python train.py --n_kv_head=3 --head_dim=128 --vocab_size=32768 --norm_place="pre" --norm_eps=1e-05 --bias="none" --lr=0.00991 --lr_head=0.00372 --train_tokens=927700000
Each number is 128 + 24 x the weight over its row's rms, rounded and kept within 0 to 255. Layers, rows and columns count from 0. The size above them is the row's rms in percent of the matrix's.

# layer 2 MLP up, 2048x512, rms 0.127, rows 1308-1356, columns 384-447
size [ 99  96  96  98 107 106 100  98  95 109 100  99  97 101 103  95 109 104 105 113  96  98 101 122 100  96 102 101  93  90  99 102  82  96 110  94 102 104 103  89 100 105 101 111  97 105 105  94 105]
[[154 153 139 154 158 137 158 136 185 114 122 101 101 101  91 114 138 118 119 142 121 138 106 147 135 125 128 111 161 138 129 138 111  89 166 161  96 135 155 123 130  74 124 122 106 111 108 110 157 154 128 162 111 118 127 149 114 113 127  99 136 108 119 133]
 [182 155 144 131 153 144 115 150 101 136 115 128 148 135 166 138  93 131 157 126 134 122  88 126 152 102 138 155 118 182 131 103 121 158 125 131 120 112 117 127 127 136 118 120 126 119 107 142 116 149  93 125 100  90 116 117  87  85 144 126  99 100 107 121]
 [189  97 127 124 135 163  86 156  97 133 116 137 162 102 114  93 136 122 105 136  85  90 118 132 120 165 131  69 138 118 102 125 118 142 146 107 149 135 151  95 112  89 136 154 131 110 147 148 129 151 132 137 147 121 146 117 149 112 109  92 110 141 162 127]
 [142  98 106 145 143 111 142 116 122 135 153 138 133 144 101 131 106 112 153 122 124 139 135 182  97 146 131 150 150 143 122 155 127 132  85 104 146  74 122 107 142  85 119 124 141 137 100 100 146 171 123 147 154  81 104 109 149 109 104 149 116  97 138 172]
 [181 156 145  93  92 121 108 143 132 136 122 104 149 138  94 137 110 131 103 110 146 121 131 119 141 119  79 125 102 114 148 173 165 117 147 105 105 127 122 151 170 148  75 107 154 109 113 105 106 124 134  94 137 132  99 135 104 161 169  91 139 116 119  98]
 [105 135 129 115 132 161 115 137 135 141 140 151 113  92 133  83 129 110  98 157  96 115  86 131 166 121 139 156 148 140 141  92 125 106 138  80  90  77 107 123 117  95 110 117  98 164 139  94 118 108 121  61 112 123 122 143 151 104 151 173 126  88 109 155]
 [139 107  93 155 190 140 152 113 103 142 140  95 169 182 110 142 191 176 137 131 111 117 166 133 143 133 106 116 113 148 162  79 110  65 138 115 154  95 110 109 149 116 131 134 124 142 141 139 120 101 146 104 119 122 141 116 127 108 136 117 125 176 148 141]
 [139 128 102  98 126  92 130 164 136 135 140 137 101 152 124 130 144 172 130 116 138 139 127 133 104  74 104 181 174 144 136 121 121 128 101 157 132 143 132  98  90 113 158 140 103 129 123  80  89 147 156 105 144  94 119 138 125 114 133 123 111 105 131 151]
 [144 172 126 130  81 156 127 127 144 131 153 175 159 129 135 104 119  98 150  93 131 162 161 107 147 158 124 118 126 100  73  98 172 120 120 144 147 179 141 199 154 116  87 164 134 110 179 104 106 107 151 144 128 127 129 167 136 164 117 103 124 134 128 132]
 [158 150 154  92 131 162  81 183 159 141 148 145 157  86 127 143  64 144 141 137 135 120 100 150 134 109 152 117 160 157  89 109 170 131 148 126 135 123 117  88 164 114 151 139 105 141 147 116 113 144 120 134 167 120 149 181 158 121 106 157 159 124 151 134]
 [116 140 123 117 151 174 140 145 104 137 119 141 167  63 123 162 157 142 162 102 104 142 150 138 135  98  87 149 133 146 150 140 108 134 111 133 145 113 158  81 134 117 120 100 112 127 137 159 171 151 150 122  90  92 171 133 156 138  96 117 143 121 109  99]
 [ 93  94 111 118 125 105 149 125 149 139 144 121 141 162 181 159 153  99 125 129 121 125 164  85 125 117 124 149 147 141 109 149 140 151 150 132  42  90 118 191 101 142 126 137 189 140 152 151 124 129 144 129 150 105 133 122 115 116 153 163 138 139  84 112]
 [109  88  80 121 130 152 134  55 118 144 129 103 168 132  75 143 129 132 156 138 120 141 183 113 140 105 119 112 144 145 121 123 121 111 128 139 160 119 142 151 100 113 105 159 156 143 138 107 139 137 115 150  99  92 182 115 153  89 133 120 112 135 167 106]
 [145 141 143 110 100 148 128 155 139 104 124 128 146  91 178 107 159 124 118 134 131 141 117 135 157 146 119 127 126 114 140 157 148 147 114 114 100 131 132 178 119 122 157 136 153 117 114 173 140 130 102 157 115 140 120 127 128 109  79 135 126 128 135 149]
 [153 104 153  98 107 106 135 153 108 151 201 110 128 125 120 131 142 123 116 109 186 138 116 116 113  85 113 108 146 136 146 128  96 113 161 115 131 125 110 115  60 120 149  66 146 145 170  77  78  94 113  91 137 147 200 119 156 154  94 105 134 170 138 143]
 [109 154 120 116  92  71 149 128 100 112 154 128 118 100 153 132 134 119 119  90 109 130 123 128 134 119 120 124 120 126  73 135 137 144 122 152 103 138 144 129 120 107 158 135  85 137 166 127 158 127 118 114 140 138 117 129 131 132 157  83 128 135 118 137]
 [ 98 127 121  59 118 124  89 129 126 124 121 125 125 129 121 141 101 162 141 124  86 110 149 142 124 133 133 144 139 129 141 119 139 120 129 132 105 110 139 129 109  78 186  91 160 126 105 141  89 121 136 134 138 127 132 145 117 110 168 120 116 142 125 115]
 [109 166 152 139 175 131 127 116 115 137 146 108 116 113 136 131 135 125 163  64 102 111 155 137  95 121 125 114 133 158 104 145 139 129 170  92 119 122 123  90 128 151 103 164 153  92 105  89 138 159 108 129 170 134 159 123 160 138 146 101 140 117  97  94]
 [151 119 115 122 115 149 122 162 138 160 149  87 144  94 168 132 147 113 173  83 107 136  64 131 118 156 124 137 148 144 143 106 110 118 107 123 114 150 130  60 123 124 129 141 122 163 182 161 151 151 111 118 147 120 168 120 176 142 105 113 121 121 111 127]
 [126 113 136  92 114 167 119  80 127 106 129 160 163 114 141 150 139 152 114 155 141 148 101 111 117  71 135 127 118 119 176 102  93 101 115 139 154 125 138  97  66  80 115 109 122 110 101 168 106 133 134 107  79 165 117 158 137  99 126 129 134 136 130 112]
 [119 120 153 136 119 176 131 109 122 128 135 122 110  97 161  95 146 122 110 101 176 130 111 141  94 167 103 141 120 103 143 118 133  84 111 105 114 111 151 157 155 120 131 151 145 167 165 139 119  76  95 127 127 160 163 119 103 108 121 132 152 151 130 119]
 [122 142 110 122 161 107 147 156 137  96  89  97 125 134 142 100 138 142 121 139 142 129 130 105 142 112 120 118 189 125 132 188 136 139 142 143 152 131 112 107 179 123 159 157 127 114 134 117 151  99 181 156 124  99 102 106 139 131  98 134 108 104 128 131]
 [ 90 130 105 132 133 113 125 161 117 148 150 144 144 134  95 106 138 114 102 115 125 123 151 165 164 120  98 112 131 117  88 125 127 129 158  97 128 154 147 147  92 162 171 168 120 140 142 138 140 103 122 128 168  93 115 131 135 116 136  98 121 147  81  80]
 [123 122 171 138 140 170 150  76 150 133 116 106 157 127 104 164 134 140 142 107 148 103 137 141 124 133 112 132 121 133 129 122 132  96 121 132  94  83 102 145 164 140 139 147 107 126  89 116 106 108 129  80 189  99 121 119 109 116 107 134 168  70 114 125]
 [164 107 124 109 134 131 128  81 174 140 170 108 118 145 129 157 158 118 147 111 104 112 121  94 138  70 109 106 148 103  77 130 116 124 113 140 181 138 147 156  98 139 125 164 142 118 101 146 137 166 113 140 162 143 119 183 100 112 124 108  98 141 121 147]
 [120 157 125 107 122 147 169 129 148 122 181 152 145 166 143 123 136 159 114 151 140 159  96  77 122 120 138 140 130 104 181 144 118 117 105 156  76 145 130  75 174 131 159 140 126 150 112 110 118 139 165 115  90 101 134 104 129 110 120 107 129 127  97 128]
 [155 165 105 118 115 150 122 136  99 128 135 129 125 181 142 164 168 121 119  85 125 116 139  84 152  93  85 125 115 145 145 120 111 118 134 134 124 167 116 163 105 144  97 126  90 123 130 142 105 137 131  73 164 121 138 138 102 114 109 101 111 133 128  85]
 [124 100 125 131 101 133 170  71 166 137 138 116 113  75 119 130 108  99 161  83 151 132 135 114 108 154 128  92 126 141 152 149 164 119 118 133 154 153 120 112  95 162 141  99 122 137 146 139 109 111 166 133 121 102 122 147 150 125  91 141 139 141 116 108]
 [ 92 134  99  97  76  42 145 119 176 136 150 153 152 131 130 109 130 147 141 139 116 158 127  84  81 141 156 156 156 117 186 152 119 122 159 120  89 142 122 164 162 206 105 124 149 136  95 112 128 110 135 177 140 110 129 120 123 130 103 166 114 146  90 155]
 [143  87 164 131 137 137 129 129 125 122 157 164 163 140 100 119 106 119 129 110 129 140 129 115 148 132  66 157 111 175 160 123 106 142 137 120  85 161 123 111  98 118 101 142 112 126 124 150 139 117  79 122 149 156  93 101  92  83  99  99 124 103 136 112]
 [102 108 149 113  94 106 116 141 173 109 147 124 133 166 146 170 119 138 159 113 132 102 128 116 166 140 138  82 136 158 124 133 144 111 151 117 146 128  87 104 141 139 109 128 153 139 140 132 148 173 113  88 149 116  91 114 170 118 165  93 158 142 153 136]
 [145 139 131 162 146 164  88 146 124 146 125 144 163 131 145 139 121 100 109 114 139 154 142 143 135 184 138 139 128 126 130 143 129 169 135 133 121 136 169 135 115 166 131 158 130 172  60 108  93 112  86 131 132  95 106 132 130 164 121 114 142 127 152 149]
 [132 165 105 154 114 133 130 124 147  58 104 180 136 142 123 188 127 121  98 138 125 122 104 156 152 111 119 148 136  91  99 157 142 133 158 176 111 118 159 117 144 121 171  90 164  97 133  90 114 131  88 103 152 116 122  98 124 158 161 132  90 133 112  88]
 [129 141 113 120 140 149 117  95 165 118 113 165 107 108 142 110 157 117 187 158 130 120 128 154 161 129  70 126 111 159 119 119 151 170 144 153 125  81 162  95 158 125 138 149  98 132  95 106 145  87 106  90 157 146 147 150 180 108 147 116 115  93 112 131]
 [187 108 170 133 151 154 147 129 131 167 123 108 126 123 147 131 103 117 167 144  70 163 100 150 115 152 118 131 119  93 155 144 138 119 112 153 110 113  94 136 102 160 110 134 109 138 130 164 116 121  89  79 162 150 145 145 114 164 143 159 134 132 148 154]
 [134 130 105 153 109 113 141 128 114 117 112  93 106 125 122 128 103 112 140 112 145  87 134 143 150 128 126 158 133 136 124  95 111 142 107 103 134 131 145 136 171 119 125 127 136  95 147 108 176 133 151 141 150 142 148 133 134 137 160 158 129 166 149 120]
 [129 106 135  97 133 164 152 140 173 131 137 157 147 115 133 167 157 135 137  98 112 128 142 115 165  95 131 134 138 143 123  77  80 104 120 113 132 134 133 137 139 114 130 114 122 142 105 137 131 115 119 130 170 141 101 173 117 100 155 112  96 145 160 140]
 [154 160 132  95 145 157 120  96  75 148 101  92 114 100 132 101 142 121 111 100 129 134 113  99  82 113  82 123 162 104  97 175 108 154 142  74 109 123 125 127 213 151 145 131 134 116 114 148 156 133 121 133 132 149  85 138 108  85 129 129 135 125 114 137]
 [101 129 131 133 155 194  91 165 162 148 141 121 147 139 118 157 142 108  90 148 172  79 112 152  98 142 119 127 141 139 120 139  85 139 128 101 144 120 157 157  92 131  91 138 141  91 113 101 175 130 138  96 150 136 116 127  93  86 137 125 160  96 113  94]
 [125 114  96 117 181 119 105 146 129 111 133 129  89 183 131 166 134  97 102  96 127 120  97 137  98 158 148 155 136 129 122  87 182 109 128  71 108  87 113 131 149 100 109 172 148  93 104 142 112 127  95 143 116 132 118 111 107 125 147 136  86 136 104 128]
 [149  93 171  95 122 124 129 137 136 129 145 102 123 101 116 146 107 149  98 126 103 136 140 116 131 145 163 145 116 130 118 128 102 115 136 157  95 151 134 139 158 118 133 127 158 146 128 136  92 110 161 122 140 142  99 114 100 113 120 154 126 148 137 137]
 [111 147 106  69 148 136 142 131 118 149 142 132 148 132 132  88 111 138 150 108 164 131  93 112 144 146 135  95 159 101 123 138 107 118 161 154 113 143  97 123 123 137 101 156 149 166 119 112 147 113 135 119 140 139 140 136 114 110  95 124 124 137 162 151]
 [139 152 134 134 144 177 114 104 171 123 165 144 155 138 152 122 100  93 163 118  87 105 158 110 127 118  92 128 116 136 147 115 147 137 120 157 118 114  93 131 164 109  94 156 140 131 104 135 110 112 178 151 102 104 112 107  93 141 117 102 102 130 149 173]
 [159  85 114 117 125 144 144 107 141 160  92 127 107 157  95 141 129 135 100 132 130 147 140 149 109 164  95 101 105 161 102 116 118 122 107  82 124 127 121 139 124 134 121 152 152 163 200 158  99 114 117 104 103 128 168 147 171 146 103 159  80 171 132  81]
 [153 112 111 114 122 174 123 171 141  97 169 147 174 118  73 146 134  86 164 134 115 136 170 101 120 138  97 150 173 135  92 114 127  99 144 119 170 173 144 142 173 146 110 124 164 111 131 143 101 135 106 138 156 131 153 125 108 130 108 159 149  74 160 158]
 [129 144 122 118 122 147  96 131 127 107 142 136 176 137 124 125 109 135 135 142 112 152 144 112 107 123 131  95 156 137 127 147 119 100 138 123 116 116 122 151 131  63  56 115 107 113 157 106 169 135 140 165 104 157 137 141 151 115 156 134 133 157 116 121]
 [171  87 116 100 115 130 113 157 155 127 115 126 145 144 128 160 138 125  89 150 131 131 126 107 105 146 145 145  84 143 118  86 151 112 195 113 114 140 118  97 108  87 113 128  97 117 118 127 112 179 139 146  94 171  99 143  86 147 122 124 100 146 152 153]
 [132 157 122  54 124  88 125 126 143 130 156  83  99  91 129 167 106 182 129 104 135 136 117 134 126 148 148  69 141 154 139 129 185 125 118 121 103 158 119 161 156 113  97 128 143 112 150 132 143 150 134 115 156  74 132 126 146  99 139 108 139 129 120 157]
 [116 164 170 143  92 107  94 114 141  90 150 107  98 113  94 127 155 134 117 143 107 135 103 131  93 108 170 129 119 115 129 141 157 124 151 131 125 121 106 130 108 176 110 115 138 124 148  95 151 152  95 116 143 110 119  94 124 119 122  95 159 103 145 141]]